config.toml
num_hidden_layers = 12
hidden_size = 384
num_attention_heads = 4
num_key_value_heads = 4
head_dim = 96
intermediate_size = 1024
vocab_size = 16384
hidden_act = "geglu"
norm = "layernorm"
norm_place = "peri"
norm_eps = 1e-05
positions = "rope"
rope_theta = 10000.0
rope_fraction = 1.0
qk_norm = false
attn_scale = 0.102
bias = "none"
tie_word_embeddings = true
parallel_block = false
extras = ["capped logits"]
init = "trunc"
init_std_qkv = 0.0249
init_std_o = 0.00508
init_std_up = 0.0249
init_std_down = 0.00311
init_mimetic = 0.7
optimizer = "soap_variant"
learning_rate = 0.0032
beta1 = 0.95
beta2 = 0.99
weight_decay = 0.14
lr_head = 0.00729
max_grad_norm = 0.5
warmup_steps = 200
schedule = "wsd"
decay_fraction = 1.0
decay_shape = "linear"
final_lr_fraction = 0.1
batch_tokens = [65536, 131072, 262144]
max_seq_len = 512
doc_mask = true
train_tokens = 472900000
max_steps = 3675
dataset = "wikipedia_en"
Each number is 500 + 25 x the weight over its row's rms, rounded and kept within 0 to 999. Layers, rows and columns count from 0. Numbers have three digits each. The size before them is the row's rms in percent of the matrix's.

# layer 9 attention query, 384x384, rms 0.0902, rows 208-352, columns 288-383
078:466492531502488498510471511460503504528516501516526479529516481492536528500450488563507519477510485505499514499484509508497466484523472515513493530505525497516488485508488471468447502528487456501475493498472511516509504461462515549531507534549529525480475487424536529502511491490479509503
090:540485487537509490517522507527496509511518505494512524484485486523512512528504506533527491474457494449486494503484541546538517479491533473522514469489486503499512497517503511524528529493526476503498507467492507543520480479489478521444498515495519473511501445507515448496486527514487494487
083:450475452465505533521478515496506517519513548484502510521509522511511478500485470524502491498500535495508500498473511471533489510468471505519473488494453511532517496508528486494512441540468505520552528513521486456501465488534497507485518492459495527512495468500513522467526510490487532518
085:506526511522477526467539486530509514469498480505542481513458522506452485483491505505494539472507555482479535504512483486502496468503498521473487473494517489457468508465510481517484496533537499488481484487467519494507510545502546563465486523511507472535504545480500470488488471479498514487
093:496492511472526462506526502537469498505498528498512495487466520519517504516473457527455511504499511511479486501489494494474535544505518515501486514555485499509534459454485528535504516502561473543510539487450472500515490449489486459469465495526493484489504468530489487532511486456529520488
089:513512469486514487482497487481451484528500539570526497492443527500472537434493539504494478505453497508541508498536436465488515525474480528490475505511503507500535481553489498479509511490491498489477516502520518495530497555528496498491475502511489494520483468459458534482507516490505514526
091:484491529493494524454480497531476502501551519517552504502500503475495525471505510499495483528510521469520492495541468495481550508515540521510531493538507510500483521491490495502495500502536499501511512513461461565515491466526501535495529481505511479501477515479520523444532476517512474493
091:543494491512506515510465464534534477460477476536489519479486504486480544499477473502509447534502499481500523510519514511485527494517493546526515458480518523445524541513472509512497533487523455518430483518556526543483531482529511498454486539478557510525517500485525472521486502499479479474
087:509519538493491519515545507495445499525533500515508500488500549489475526476480455485482514525518521440508483479535544539494501502485498503504513510553467476482513514516509471502530466494507559468514488527492513523466488491478480475512483520494475492479476520544433491479509485454479498504
089:513514511513483516519504457505482477504523521489414448546497545512514490505511502450484506518508472499499514496539487500493485491491495468487508517539518508523492519407536522495519490507508525501502488485461460515537534489506482534467510468526524471459492476517481517536483498506560499549
084:495505571514521479502499520507484511520513503507531534513474474498485497515489493514521470511455526540516478505502510525528460496502479458480522517477533553433497518529510509499540476442501496481476494451519528533506509486496476477511478516512491525522463494499503500462531522486498470491
087:534500459480518509446492459505456515507547497467470487472523528502501502484522470491540524538509488470497458498496483495508513497521512478490526446468486502485490523504484538492511472471484550454485470474476489475513493509519504465482548489498482511501529560533446474506472436488529486530
098:451503481493463499505520491495510519472521524531476501500529527495539515463501512539498460541510511514499477493476491498513512491496500481482490463515465523480541537464492501532495537518479509520489529520496485516490499514491499526448480470505543486469500517534524489480549511484511472512
088:495480522471482545544473515530475498536486542516471462511493505492500521485527471541491530531501522512478463490527525488518446498513517521460455550517527561497521471506496506466461498508492428489474493553528491457460474493471513435560520486535470490479479478472527487515506492522513527459
094:519512490480534504510501489446473475463465482495467517535471554493455512489528476515490431464469503491531499514525468486501516505504516514509485512488486533472516445513498535510514508488527504524522446492474524497485513478525520503488515523510506536525471455455504484499511465485469490470
091:514533518532513509526499491495485486517486488499485524432498547527410501533563512461533557515529482509474477503493459541509467516473502506531519529478476528443479513510526427494501519524453536500520476514553480510489464497479499532511477488470503511476500498493519537491482519489518491483
090:489482501549459449486506476507514505482498483494482512495475521494504498540512542514434504464466543502505522481539546473505474463496529500500458538511483433512495508459487488468509475522523530506484501485473485518503483524481501489507501447575447486518485492534498478519479494488513497502
093:522501524509549495494501518502447494472506526500518504424443489476476490525469467501512475494502505479526502500503486481497516495479520540505495456496510505492567517477497499502523543507491488551521467481496506469514551498497546500526493502466527548531491490544488473530473479495451536496
084:511538555517541511471501481485490484485497461449485495463506515496474502519488517480469447473527496462551517506536503545468500514530508516506522450506516519468536500473502495490553544487497518508460469506484507494512495466461537516438504534519506490531487497497526458508532483483501515495
097:517505507492452462489485500490486458491464475533485501491519503464489466473511529473498531483497512477439466495544511462491485511499480458504514508527493453527489488518474520504529522486462473458462508525495510497535516532479509464497493500524491486528494547508508495548484491527517528486
098:487532521448505520496493471494432494505537498462498479468494475517523506477513495521505528498506504513490523504474500457481481448495467501479486504537475510548517510488465474468434528514490482429474487511472516456489510549488529469537514544479490494497511501528519461502464525479487507462
093:495511532512493542433484518521478450530466532456494517503503485482537488503507537513453490484452482503488514504516498497522520493536500475442494498545493502508450491459486476499525514478490468525523499459484482513487515486497523521533513427467506485480449488502483488492511478505523530538
087:485549564497465458470511530502510500491449470514528490492516525494474464449499510520497491473528488509485487509502446516472518459490522477500479545468493524484460460512477487526483529505497460464486487533510484486468509490536472514512518569518528484486518498467537495502563479492498475497
091:491471513512503527513470507481514465505523527550497509515506529498491512531519533455496488541512504501468477501533510504513474522499492508488515582498480542488548454479507468480524463478476478523505464515508524508499488558496479434513503466481453516500491508573488519484504501480488507488
097:504508520536459495471503509491484491519460489517474459482513513511472497520519511568514560548476421492507492502517505456477508513525495508461518497542505559530523471521502530439502535463475549470556469512502503539513539513510515492505486490530476455513489556498486508536473523532492516492
094:548504515497449452491529532503473528507498528528481470473478551495530532493516495497533516529512505486530470502498460486462528481446528467461531522506499506522482458488473462492463486499513517529548531492479566460460467474489484551475512480493495478515510509505491504514504499487508475508
098:511533513525512464486498473503497474488533510505491520538531522499511523505490521486484508522488515493513497521467483549476474475488545509485523487542559564468501458470524478535479549512490487512508474448477469462464524465493454493491472498525498504461536478500571478476480498527491499470
093:482462516492516515555519536494520551506474460496485495485487523492440472525510497470519518525517534538448496481508510498536504488477525486519489499516523491490483516433525497480504471499484511441502498486545498489465538507501489489491490487529496540508515497459486501533470452528496521526
096:460470486528486484532453473450457498485479499515469485463487522517517505470501553461527514484502476477440517504499499504458452518523481521491478469518496534526497546475538469518477554521485484491483485505507514507504530490461495494521518509490543485469510497503518499498482545517503510459
094:504488457489501472499489482478493503498463495513487487524502508514484530470502494465480521496445517472470481490478502494513506542537498525497484496517479537519478526483516512474497472485459510511490470481465493485499489541514471505512491481500496513494502504463500502536488475508510511511
099:500507455502505508505517530505477440494492498495438465546527525516452534463552476542502538511533465490525510491481486484510523508528493515535475498497482491492495525522539503525461476482453511489508505520497486491485484516518461485497521515500484509449473501492520469530504527461519507492
101:534494523542491527464500503511551475503458531477460480519520510459533491525492486488488534494520467483519503504489518510505537476487493507529526494500525478572508501516566490508510539475528543489543552497549499534528512467506526502511546480516484490496527505443449482496494480476505465524
102:523522447493503503493512511528554462524502476476540500539525496500503525518526503514526488479486519504468521488500511435477490464513463460508496497493518488490492527478462557536480550511538484540490499514506515506496497520507494488518474461518518501468469492539551467502512515540512519490
092:486471494498515498434489497485537520520513488469495464495478517483482505483489515498514546501499500524504524514500476512518450496543492512459474485532468526473524503463471492459519547498514518507481451483520544524480513489481546510504514483519518502453467490497543465518508521494503489500
097:521526483496477485461514460553522472565501544536524450475499491496490503480515477540500499481490441528499516507466523515484536498506548482486490462518498536538512489517478469524488495502442477512459490521463513499521461520488538503495500510522558463518523515464468547511473527466500468513
099:482482486495508493480462530466494507531455517513448487442497524538461503474484529481519528511577461525550515500495549515526533507498494483503538496525464521474449477500499495485537507512467485501499464494524482455503504496495518532479457508455494490452451469516514524506510464494501512495
101:463507494465476482478474522472488505531496461502523476456521495473501522459526481523459487461503473521472493486550537580470468500493505501475525505515507521466479514478494541535519521520518482468516481498486519479463449498499500506496514473515513523542447514496492506492468455558520508543
109:519526510550518490485471527496527509474515487516500456422548512512504487490506529495491516473487506493481527508513506497495523463515531478488449538483469490522487498507463515545506493508468519516512516503472538473550532490543525525507480501522472517542507506547481507503514538522511490494
101:551445458490524529482457494492472524518493474499541533451493523512522478496527473527484564517495539485471506482470569509551501540487470497499504482482502467518505516532483529492476486497458567521508517511525485503520491490499492455489493489471431504484498541496469525478479501485499498540
101:552481519489516555490497523512523503504492476460535483498492499525512460508514523497517477514485530439509493511562516511505459452471497469486511482486481516507477474510477477506531502531484472508491510502497456498479470512477538464508515525478463548493498464527501513557519545499493504536
108:520494465471475489481538469467498496462476530462486466522497497521517512530509462475500505499497482517488550506543528491504487488492512511484507519489525477504497505489510474460481501475495552530493495508499514530496502498482517467458519486515511497566483564424489540486512492522469485517
103:527541512441490477482514548479513504493462479472501495526574497493500570490526514511532510516504491516483533505469501486487487516500448451466478532494487484509498498527495434557456454482476515509505465485481479461476519545515538495484487530492489485451461432501498497544527531490495481470
108:482469522487480533507539504535495539495507514505498468508495514493533509526483470523499527502526512479495451468543507516510491454492510495494479480481498489485528509473480514458483512503489509510487461510518491522575488487471514448453489508508476514546489488505473519536478488482497530463
105:507485544475525516529507500537521536481547462486501515509492488498536478514496527519528527510523523523450519479505514469539473495513493529429461512499483548479507511470478531524461490508503492522509545551499476510507477485488492479468493473500500517522510514520523463532456474505482517491
105:448453478528520522472521524510519535519481446534522503480483515516515513485484515481511440494513511481533511489487544542539499522492487571484525528505481481502567532435511499529510451499536527489492493483448517494484498459550504544524494500530466509531522489522477538503557507470549493496
103:486520498495511477478516486482435494445548515473522492457520505516498517499513520540524459512509499499489498483474494554485525566554507505514467529492492505515568490468483495514490509478503543503462526488505428443467463500523454506513500445477503488461495507544503515520496536501508507506
111:573497534526520494528544491518531518493521539498529489535490463486483480538461500462509504496436523468465552508551535463544481528495533485480527515465503482515514497511512465476496505476478517475517508513442516535453555482473490463492512486515456510538491502497475532518517494501503511521
102:518508499484541501509520555505550522491525514496505505534535475524517498442479478477484482531526481494445514507508539522506501486508485504502489459488510484559529498507489535473492535497505480473502484516502492483482479512511501507506506483540523513521499466513502465505504506493504525489
109:468482514474489540465492516527533520481484517514535486514513470542511496491480528545449525526493467489504474493501486494490474466475473504511528468451554467474479508497511461494480516466515511516511482471494510483492523506511506464518517484528443450507468462495491532503527468513473530456
105:516529527510479489439539481511496471489482510511572527489478497468477481538504514471494501556489544538525504509490463522469468535496526448522528503566493520525531470474461501510512507477460462516451529480464500519449499522536506504472498480495487491534494486540513528494512471516521551488
102:493492493509511504470526515542522518505455501488470487520481501466493465448498502497496557532488453435471515519487538508513486505467516497494452517492535538496546494485515507455516535485493529505482519472519542510510500547517493528527486529487458510523489528552484512488539486482474510536
103:565501502488524515531475495498489504499502484510519525522485547487471545506502536509465573506510487466514517543489493525449524500533497505539454495537482527461531435499486408492514504455482492506473477513542500523480535473456494519500471481495514466520454514528461505476510451458517528512
110:475488495484515490504464524523465468494455425497474465439502487492476511508496522491474528517504505511478499467500517539474556469509470481476471506517480502504474511509520531520529458523492503487469482490521522515501525542504501523546455471547502480464465524533485453515513491474534501536
110:501531501505460498511542505512542542529518471479537503474491493504508495490477530521497504490483487523459503456476503456528483478500513499491473493528505469518502510540528536486518544542544477540501492554529498470520495472512530456528495463499497496532507470499491492503490508531496447469
112:533535489518471526492513481451501504484521515462520515532529459483530477496528528509513446507476494494487491491485529454515462495484490488476505505490481472544526515510476500480498465476482532515526509512498501514529552441476473523470454511492484489528535487524497477483523521500472508463
106:499469486498502533533501505488469536520490525503479435488463477477553521504484494497474525464478522526485506489552527534480513478519486493504477528514490493490492503469531529493529499487539490494474510521454515493488505469545547480489501505510490483474480463483537490502486482517525500497
111:506507488472446497473485533466472525497514537469465530505483490456491493459529545448517492530504482497496502502525435486470488526495481472484509538501439512486470497489513495476508478495463490469488492444566520484549473480520528486504517486490465499484462503511505482484489518527489456515
110:522494484494483521518535483504483475512482495523496523534492512518435500520475474496486496469534458494549501496505503463505486480457490530485493511477530510435507535540508542481514473465484549467529490519529478518500496499478496527459499496509516467521506485512488483505515503511493505498
130:542539479519505530496481538474490490499505517503522492525497504512502489468520494477494508561502509514495503554525490500502472472523501485505488497484498469499490456500482467494478505493474515507504513520549498501484483496449498485498481478521478489512524511503470488509530538464469497496
102:516525518539516493521484534532554504444485526533530481500507536527496524491470494535497562526517490537574524510520530494534495506481497501523500498511490507490520513477544505534504501479508492529483518480483479468521560465495525504525503519506475481483523513485485496519523474507500463503
110:487516505538503551495510535504463528524511489546505498473523519498527484437541546504500548500507439547512449515454518481491512503514513545557502463521485509494466531531494480506486492467504496457488506503482469457488531536509529505496490524514496495475473515490491522477513483519537525524
112:542486532480499534471515526521543520450533521462506488481539500493526462502516500491494529517522508501473527537499522523489533517477527509517517489470444493529508497494496495509506536460512505489522463459516525503472473487424496504495478487508468524510542507532497521467505476458485445543
110:517475520483503425475493509509484498470534495539516520488530490478467546502437505474483449518466480542543493503526524537489492524449540497488494485491488539434523491509536516507516482498511486535503487514494522498509470494512455498514485525509504481492469504510477524513492502501494477528
104:481526517517529504507517481488465447537477500502478531478532523509497508501492532458476489475500533513480506481478464545470533519567539507520490480511463498520488494504526517510499544476518445497474514495499471484505462485543513498546507501478471474486537548459480499548530500506507504478
097:516483496505436520510507478485533521488524504491538507494486473525494556547484467540477498499582546448455488493491522538515473482474522480542485461503500519493490507487525513528482487530487526545428549506479492506508502514467494520518489499497518514498497511533478496508522490527479497500
113:488527479546504475457487507492523486561466465504507526502468534448494475490525471495496529538557480554517529498481485507489479544522532515556528498476501520487530498502493504520493529519477473445562501537493554492500496532510543513476450487560481460490485509503483501470548525481503493517
100:484474486530510533498478498492510485509489508461499518482545514544510553483492496510504473494504492523530523475492492486512467514504473506500512489522477530515498482478467529505583526490515516494444505476475518486472523498553488517486548504501540517499469455519525547550504484489520487515
108:512452506486482497504457510485474501507475526493497548491512490490529514480496535501523525509538492490501513556509483470540499493514479472484495518441523526510493483530489485503517516473471502477462521476489526492485503501477526562539511497502473521501500565530458526494454537473468521502
110:493497528498558500488526468501496513471488534444506490487502516500507527496489517505543476506483495499479496505519529533490500479510497516472504527538496472483523525514535532512491538556498499503515476489527491506502497513508546500514513501472501488515452474506560453514527474530549491536
110:490515470535503454513472534496510489501488487494468494480532511484547501497499519480514551497502516512455517507477485531510533501519522474496517509518526523510512496532535485483525516479479469481448501532511489496506470477548533491531535521490493520449491501512470501481504519505495484461
107:517445500462523515496491544521487447515521506488527452508563470486516514533467538501580542447485495448491454499534519509511483491469517487524503481500465498535519497478485557488444493495471462489525512507503500506522508479467481488491541522462496521540519541518475504516484475519506488475
112:497505534457487541508580500511529524493482475509479473525515517490513456525504477494525495511481530480519517488546546505528490493537499527549474534479510533536486498526503561507450499521464550527536504527503508487544489513465494479467503496472532482527472519478520521473486464518477492489
105:508504456481510518488517504534514436524513506496471521498489522488497476473480493502515535491480509550489521496545492510492515487463494494474487527524495511530521506533524456436510482511488461508498518517495479560507468476509488462515523499511550517457515509543483487509488492487474525517
102:499476490452496524493462530505495511483494539504512473493489519487496458553519489517571510497498557473540504484459511506532468496486533516450522530488475506502517471563477507503467511489492478538482492486486508500473505495480475551535513489502500529426508529476519496457486493522513454462
107:482535508537520483528495466464491464508515466508519522469505527486499461569516523507474540478536503544512447493451501553476508518531515531493528509540446495508477448508488512482446528492495532501502543541500488520454489504518510519544477516568533522475489465477488460490505492501519496498
105:509514471513505491478481477475527500457560529536497515540481506487488475482518517480518517494516478472488509514461483480513524513542462436508486504508495523492475500490513431464458501491459490527474497508472472542511491471526472514505504511498506472516490528504504538488526526530547518531
107:490507541464508498473489505405505528515498514521490503534476461545501491489495507545476492488429510512468490479501478474540534473485512498530468482493504498494555545509495535497542507511463553518572504449467490483518500492502523540495517547524524514497490494525462477517461496542500472479
099:478486468467474507504487488508505476534512505530452549468543514521468521499481506497492494555453527517479498519526515478499548464501506482502509522511517494498508490531461522493501465491504512472560512505509495471504521469458479497489579477508502516506521517515490473491539486510491494468
114:470475525498436499466549579494471529459507488454522463563544499514518507513451503520502508535469507520473537489508512475486479487508503494501437517497519486494537477516475539491517517511508514514527504500491538484473487475491524508505550466464483555562486499492468541511485506489484542486
101:462510523510538530516493497504466488464507497475523526463503502429532501499487463500497532489499511451490527501514461496525523446495509498532515502515513483482529534520473528485453420524472520487523474488485476487507486486488440519511516544533530521520469465531487482532532489523485474494
067:461500514514510453466542490484533505501496470487517468477515478536514500502539469494497487514507506502525497499517528470522555502509465527498483463494450515497513530499523488458480537502458471516481479494462480496475539490527470527491521485531478553493508515523510502528503467515494479440
072:515525506470545470470514490492526520502457467543507525439472518538482489490487515487526489519502502522458540502488469489497499505479526502502530517550530545496482472455482526524482510511502522531482486543502548469521463476500472480485472540518487500503492491527538482480498463492536481477
068:518481485498466515487494500484515511461509480497524503496490512449504507510516497515515518486464521500530509502523516475516478503481477492463468492462499483456512481547492503524461525499453513500518526459495547501525488568485469473531513517469484446529516539507489495502449528459474532528
067:463502513512475495503463505507504518456476473479501490481481533498517526481542466504520514472507479480506505485522501465511460496488515493447521477482480485458466468476520527482438508514487519512500490495521457538498500486507506512531461500494456579463460475532511522427480504523489515489
067:547470479518531501498470497467527475489467495483538504524467529472496501485518491533452483475514501477487467501526491486484475488463507483489410518504460501510500483493481501474471459484501547438531492448493478496512505501515483523529485454488513478486484507478457526532495508493480465526
061:470488514498471502478512505488518485525492521516497485483545543521483511466476469473531514464482535498527474528501501534455543479496498449498508479510512519486461460524508462503530490509482502463501509492537494522503516479474477505499459500425481475478520516493473510480539511504488496498
070:511527515494512523495513458462484521501537501518505484533482479482484476511468467518510523493527513528490480504491462518529481504477482438483503491483486530521494524488510524462478501538500497484531502438537461452479433514473473535470511503508532537474494479471524527501523503513499508500
067:481454498516492534449489514536528490504469484495477509475523488515491529507511525544495511463497496503495464512503508501512510458542533496500508523462527504493485495494502470503515526441475526520466475550509506513508520483516514494510507499469530492474510501487531533498491525553531493482
069:532458455503520521496465515474553521524541437511518514548493484467508535534498516481526535478541523493524482512505479490489495505467514448459498520513502508561505521512524501486480512496492505495526531513545507452478489491526539471512531513498498508485497489510531472508526490482519498520
068:507486538486491511509454510480518492510468478482495482482470480550488485562535510517494538508505450526514483521491503501513519484509530531444512491467530458502469497469492464532497510484486491451490505489494525516487524502471437470518473480525503504492531525460482496474524501527509516496
070:480499546496465466490526500505513501482502486524531503471463512499496511526508504467539526527508510503491514495539493540484496532540499548503507475545534449463487508445463535461483501465470488511471480519520512558497482464503522447474487506527491513533491488483568483514499456507492494478
073:504569513534500478491512484506461488519532508544484522483494514486499518476462515439541505532501540499485536488531487508504504549455561524506536483542508497488501500457488540506497537488529498506500474485468503444504505484506510520465472481519533496485517523498492470485483486520502496518
071:485505510537466476495535492501474465473501522505462520470481518502499489494517496468483501518449499487526501492500503499507526472525490534546522477467508512481566487493484493484485520501488453475464447519503510538500482478538570537477486515485582491494511534470498509474455480526481510529
067:555561509503520521518469491521480460508505474557508500493512532498525493472481490481468502471516523524487534480480527518484472492506491512520501499515466523510513442539472515504491527535545524520530462498554504518536471504496517519541520525492521515521503519515473497509532457518483506505
072:499428490476513506535470475513495528510523522527517476513506483456485495513474518491532485505530513465485507510523518495494498492524484473516480524491505479487482517504518535524499515507510511521512465497471526509471486528477520516513485513557484504546492500521532510466501546534467494538
077:471477502527560462499492504509485467501486487543486487466511490554490519513511545477561516491502513498527496508494529524493535479494510538525507473506502509495507500527498460501529499529464506461497534504575483527498527460500485499465494457494493532477473500508464498482491472482496510516
076:506513468499502468506518430491462489491495460501478508498504526509493490453518533508484538531542516460508519496445499493506505475503510484474504507540485536530553509535469531491493485535479522493527514440493514455489518535476525530448524528513509488483486451489464493548491451459482503509
080:504495480474512477500503495483513533542487482425521482516517480493491496469526507504487541487491468524488508509503475464494506488458506518477464533502480512548516538507532426479499472545469483453481544475502490468500503500449504507520507506471502487497482471514475525514492521486499468510
076:513514526482474514524534496559506537469490474530464488495514520512501491504504530496493452532482504523486506481480520452494576489512465499552523502488519522521498495498504518499500472459519538479501495498487537484467535541511454443539467494495492482509519517517488491541462508496473500457
078:489467485493491530491497498489473533512504494518504489475484504505527466522525538475483483537511514521513500502501490503502497513531496503531479507517464496529511553496485546511481524514499509525510496478498568461485472536467512493479527527504444556485473487525538464477496492487501487536
074:482519492467473488491449522519545483471501469481487455511486505508508464481480487510492482490508506492482500502455456485515482502480561528492508505494504466508459511497483504495483507494482530504501501498471524511522474538500507521549458504475472477515535485474537517511486549503546501465
084:467507541502504485481533486524528529535477523518516489450515478484491481495511501496516473496542513484510514488466494500519494496555518520479516469514472501513495520502506518490461516528505522557453475517439554519526516483501503487460485513449520476520495489482524478568518512506464473471
075:532520515506498512476497493515461517490524546519499495493511518498508524508489515506488484479476515518508519493500524527508480506490464496469484516474422514572493539544471519520509538521539539485507516459450513471485485572541543534493544524540484494505506477495502492502483508476513501550
082:520500482469495536515494520505529477536465503445495460576490462457519513480475480489522479476495501457524520521508456479486474497465458472484461538507495518564508539493540480528474463554522499523521463492510513503502474485499497476486537515481494528503501497480538526511500539512507484535
078:528500518482465523522548486464449463488518505478493504553542528536570533538475476459531478435489537506507529503489553542493476522546523483478481502514486460519509487482462504523503494541508484496522495497503501498523501461533471529501507481487536511526520509493545537445499485512504535554
086:512513478458515503484459506481482513501496467482487497507479516504505492475521473511481512529501544520447497522515501494513483526507532490484475521504520485522519482483505561572482478522472544477488476523463486488476519545510486492515512517466554509526482478494552503513479531494498486447
081:493502517456491486489479488489517481520487477464444493478511494505471560530471498462510522490439495542501518501494501496501506517482523538506461477545494506489518469496447502485515497484531484434466515524528491563455519464508476586518495476495522521496475475502488525494462497515516531526
087:523517534470511490502487523506504486508505475479529469469516510507500476482514510527473526432493520501503473494462504507494471528532534496536512448457489447509477520544539481508473489530506538530482500518515465487493497551523495451495497536487487479513516520480483478495509515538476481495
087:521537500538523544534494472452470515485504477494476525518475516483528480478538494478514536521512518521469502502501527518487474524481485522473486526508472550538520496533533512494465487515487523476539541466518531458493484526482500474477499495502485533505495515511478490492514505480505527535
079:532497484494502479481501484479522533509533474454505461546519487501543466495505524508499493479494517519534493505503526523522455522477500483462499534517469524534487508505528528516504503526509470451499499472473440550483538489486528497542502496473491508489483439482500490520520506480530464528
081:457478512527477474467472496508530477539486510486535505496468485479463512506499506553525487498503493484521484502521481538533544439506500538510499501562493479498497492468503471478525462478483501525463528526494526513505502447482502529493528488499444477483511555516509528449550485487519496522
087:517475525546507487516494470487458499489493506531493492483493500575443488534500489486513563513493484508464499495488526521511523511529535483531489521494521507457498483522457485453507487470513485531501508490586568540511510479466491487456486526557526478506521553500468465497499479487513532497
087:492516503492485511475482494503504530495508510488503498536467477508519522488497462515454519520483535548481527503493512488433528459533404487512488510466519498512547457459485535537519468518545474479529477490501505514466519494510510489528505470511535507526467506533537515496478445511496472510
089:503502464476523472496467549521464540522489446476497491518497480481491452474542506464512452565460463526488503499481459497497489493495516482480496492487502493471527514504531504497540491490488533484470543538525508528493512518485443526536498471490517513505515457532472515488489523489532467520
086:491509546500500517507501526528518494497474482523526496470544483499507525468478494538500481488515515488517436486506528471516512500491514492526529461483485510477480484484511490445479491501498566486465542473533551500514467493504486474516509457502524500516520529521495500517499508543483489487
090:509526490484517497532520543491431495455499517484495492535501520475475541452532511488504537571471480493471501486476475488493460507459490500515493532516480500496498474524479549469521455508514487497525500480506519500494481500483465477491485460567497512516481506481430498476503459462485516506
089:504534522463480478496504503539553481512511531516496508510521481454520469480516506517500450429513548476561490504489513475475504483489534500502505492509507489560464502488525499515514478534539500507517493482480450462499522523525488510486519473466525516495526497489553514464462521549525484526
097:435507503507470477495509492550531459523478500521521509514542486498450501468465488499481535543493477487495458498480408518486504477524509481500504458506524527452478486472481472461506485492536480576475527523505537510496498455516471506499507502543504462522482491502485474515490479495495515464
086:496469507501476536473518450502511516522521475512523506459488478490514535506537530475498533525558469523497520499551490485497480489484483499501494522486549460486500509519487497496497511485463514511504505531506505516485488538536509464516469499551492495493511531487487531498472523474513509515
097:511470485518496542511474530452499495481551501494450511521488523510472535519519511506485488519506510515498472499542543494525506489521520494474489473529534518508504529473487502491493499435485492455511502475498493517522527455503498529530518474484472523486504464483480526533469463568495523500
101:509466495469523526519511492541506531493493490500506496532508507489489508462504468488469506524502511475468491509487512511476486524484508525495518507502504523491530476518449554508467476501504520485509480484498509472487490554488502520502478517468501505514441493534524512491554509475517512535
083:478506490492502548500525507496503517509471512522531456543501537489544485453570517497477504524466518509487515508499485473509492506514519501470490534483497497506501520525516483494470560542512533487497531461462465462515503486484483450478480493502510508497526521483501458470532520535506481500
090:490512527491484485523546496508531498494457497515538468491542493516508544515477520481509510509503465503514519491502497522532517545530528507562508513463487521536486506518494486544509494506502498515501492498501537461509498499476426483520481528503461439521477472491487512517539525536460513441
095:507499483510499493515527497464477492473491505496459544539508507502529541538513497479529498529478531480508516494479518534433484513525517474495514526530497482474503511494484498457463514494484524490554481533497537499454486541479502490473506497512547505515527518474477499518544481520500521507
095:500530566513510508550520522482466503508528520475507491536500464487463475536454515487506537519498490478464506513540489490488487465451537504497437531489534521497497465535528469532492528460520464503504481468496524489488504504501494509554513491545548565502538474496518472476513516463508509545
097:477458511485456479508524488505531519456545503486497530432448476499476519510506489466466478456485530502520519506512518489477509450524507478539526440503510477483495500475511511540497508462523474518468508528512504481501498432470506487492543522452478490487520474489510461476451516526492476525
096:517488495553503518493491510483496458488447505497484471517493532506508468487490528499494505519505480470435513510485534534538514470474523545489454540549509501435502474515494497509488559459482527493527533465524505506471485509527513531519486511509530487447512529474470521481487518512520495512
093:471519448482526440541540494476487478527487471484502500536471504536437458484514523534487501486542524505493510497503540493497489504472503520534523550504480521499500519527502485512526478497492535478504521438534476486488508532494476522493499537516519526524483462474527485440513481476503513499
095:485464484470540512519528480516480483538521512489473468515516514484449522484494480544468521501501432500498496490513436447486505526496436489521530519488503482515496463508555514506481485544519515490539500478475467493526470543494470496497499510516547521468446534470484479496535493541522516523
105:486492493488493459519445474519497473497495503517490488516497499524462475489538496497485541514518482530480448505515489524505496456515490485475519457541575437497505518464511510503500527478504488492524450511499497488464589508491528486512528478531476493523492523496500564532459568538511529509
102:524526484504496539494496541502485521508481485512500526515445479470498459493481490492520516545493493460487475487535514537514436481442464485479485551497526490515555532510479518516477526480472505487488493520485471514506466493503508486486507489474451517505504485499510493420433529449500483534
103:449490505527488501447479464530517512501521472497543462476472487472571489532497545475519522473538502479536465522481516496493518503540492481456533523562547516509443559477482506498477523506525471539535502528492488506543485462504497543534533490497469438504505540476469530522506515545493507489
106:497533509489543489524518485503521494477500475505543483469470524517462498502475559541466506507539502515523496518490490494514489476519502497528430517537507496500522497456511447486523501476544497515507527532492523480462514516467496488497555478493460459497513502482501530493489477517484482514
108:475520504460509481492498551561534476486471519506538529536520487544501526551488511536502476548491487490524483507526531516481503488496489461483500513514521553513522522488495485501481532450445507485498516507526505543475451496493500514471505471498516498534518515499481522450467500513502463488
111:525465441490474496469519521526509499546494518479527502501542501500502522521515472504487499496510492477563518521528494501535485504548516500514476486502512501486481526476470477499495538500530504552504528551500486536509539453525529482493482522513471511492486503518472495559512477507503449484
108:501508500477523486492505521512499516482504497477528527523480488525544488486479456595534521527514492477535501491564518480493442519492508543485527551529506490525518474492487495525526475500494511494505498501496470456514461508511447508523529507525470492508486520516440522516493505499493534505
120:490499487494508512511531506564477492522496485535517526517513526492480500525514529479527457455521495511488499479466485548493516514498500453480538500497490470527488477514487527543524466504509497453505464490507475511500496525517459474494458505560515508502464496523556523507524464504505494485
104:484466475518529522509500471478479511471515538567465485485489512466518548491524463490516470487471514498513414506486502484444477497472522500511492495476557553456510503510493502506502488521457465503517508469513471496501498550465529506502501506501529502472524486502514480524535532483514495459
106:544550525524535533475502514484495542452537495453548472502490482482475525534479490538512494412475473451516515479536526494507456513499508498476449529533473411489458488526481492452427497501508496508526463496508491496515469527511476481526470486489536488509477525495504464504558532471489542486
108:498504485505517564475551488476510486544521468461501506487481518492493483476484493466528490513517484530538495521536456488515492502522459422499483494467520514469479524476494521497494488508522524500503482510540544508510509524523494533485501543529499497478504542514517466460502490493514487524
123:506530510538489538527503540469487552493527489499562492519473507490479479495475455504481504492485536484527483515504511471490502507462481460493533498493518476487469473520468459468430472496520504495500506491493512528555490498501526492518522487454458484552516519523498534531508481500472544545
114:572486489517544481578486533493484528493498482472489498490477507485487529460505470504523539527471452438506505517473485524489488513457533508539480516525486514495489522479517498531489495534517471488490473499514495515496550487486511488515491525493486464535490537497505498496518491471520485542
114:528515533552451502521487463462512516519534504463533491485506473500462516504513486486499488467514429492502470504506487491470538539502507499532504470483530488476504524508479469530483505494495478484552495490542543491463486491480520473511517503489480513466531514508506504510491479537513516497
108:508492466509496517489493501475497500482448441481491470501467499527539494503520515530496514503475544504459531496458532483505471500515501534453468505504482460573513528458506520482478451519522533499491534546481505478518486488521535479519503511483495494474488479476484486512501507475505531486
111:509468476442507497469490498479500489529534523506533512523480532483538505486476529507505483476489505520491543508496468469538535470504468420502498509481519490475504494506473470514486502506479531474438468503485477544478488525524450545477557455507499532551502505506509471530495450475510493496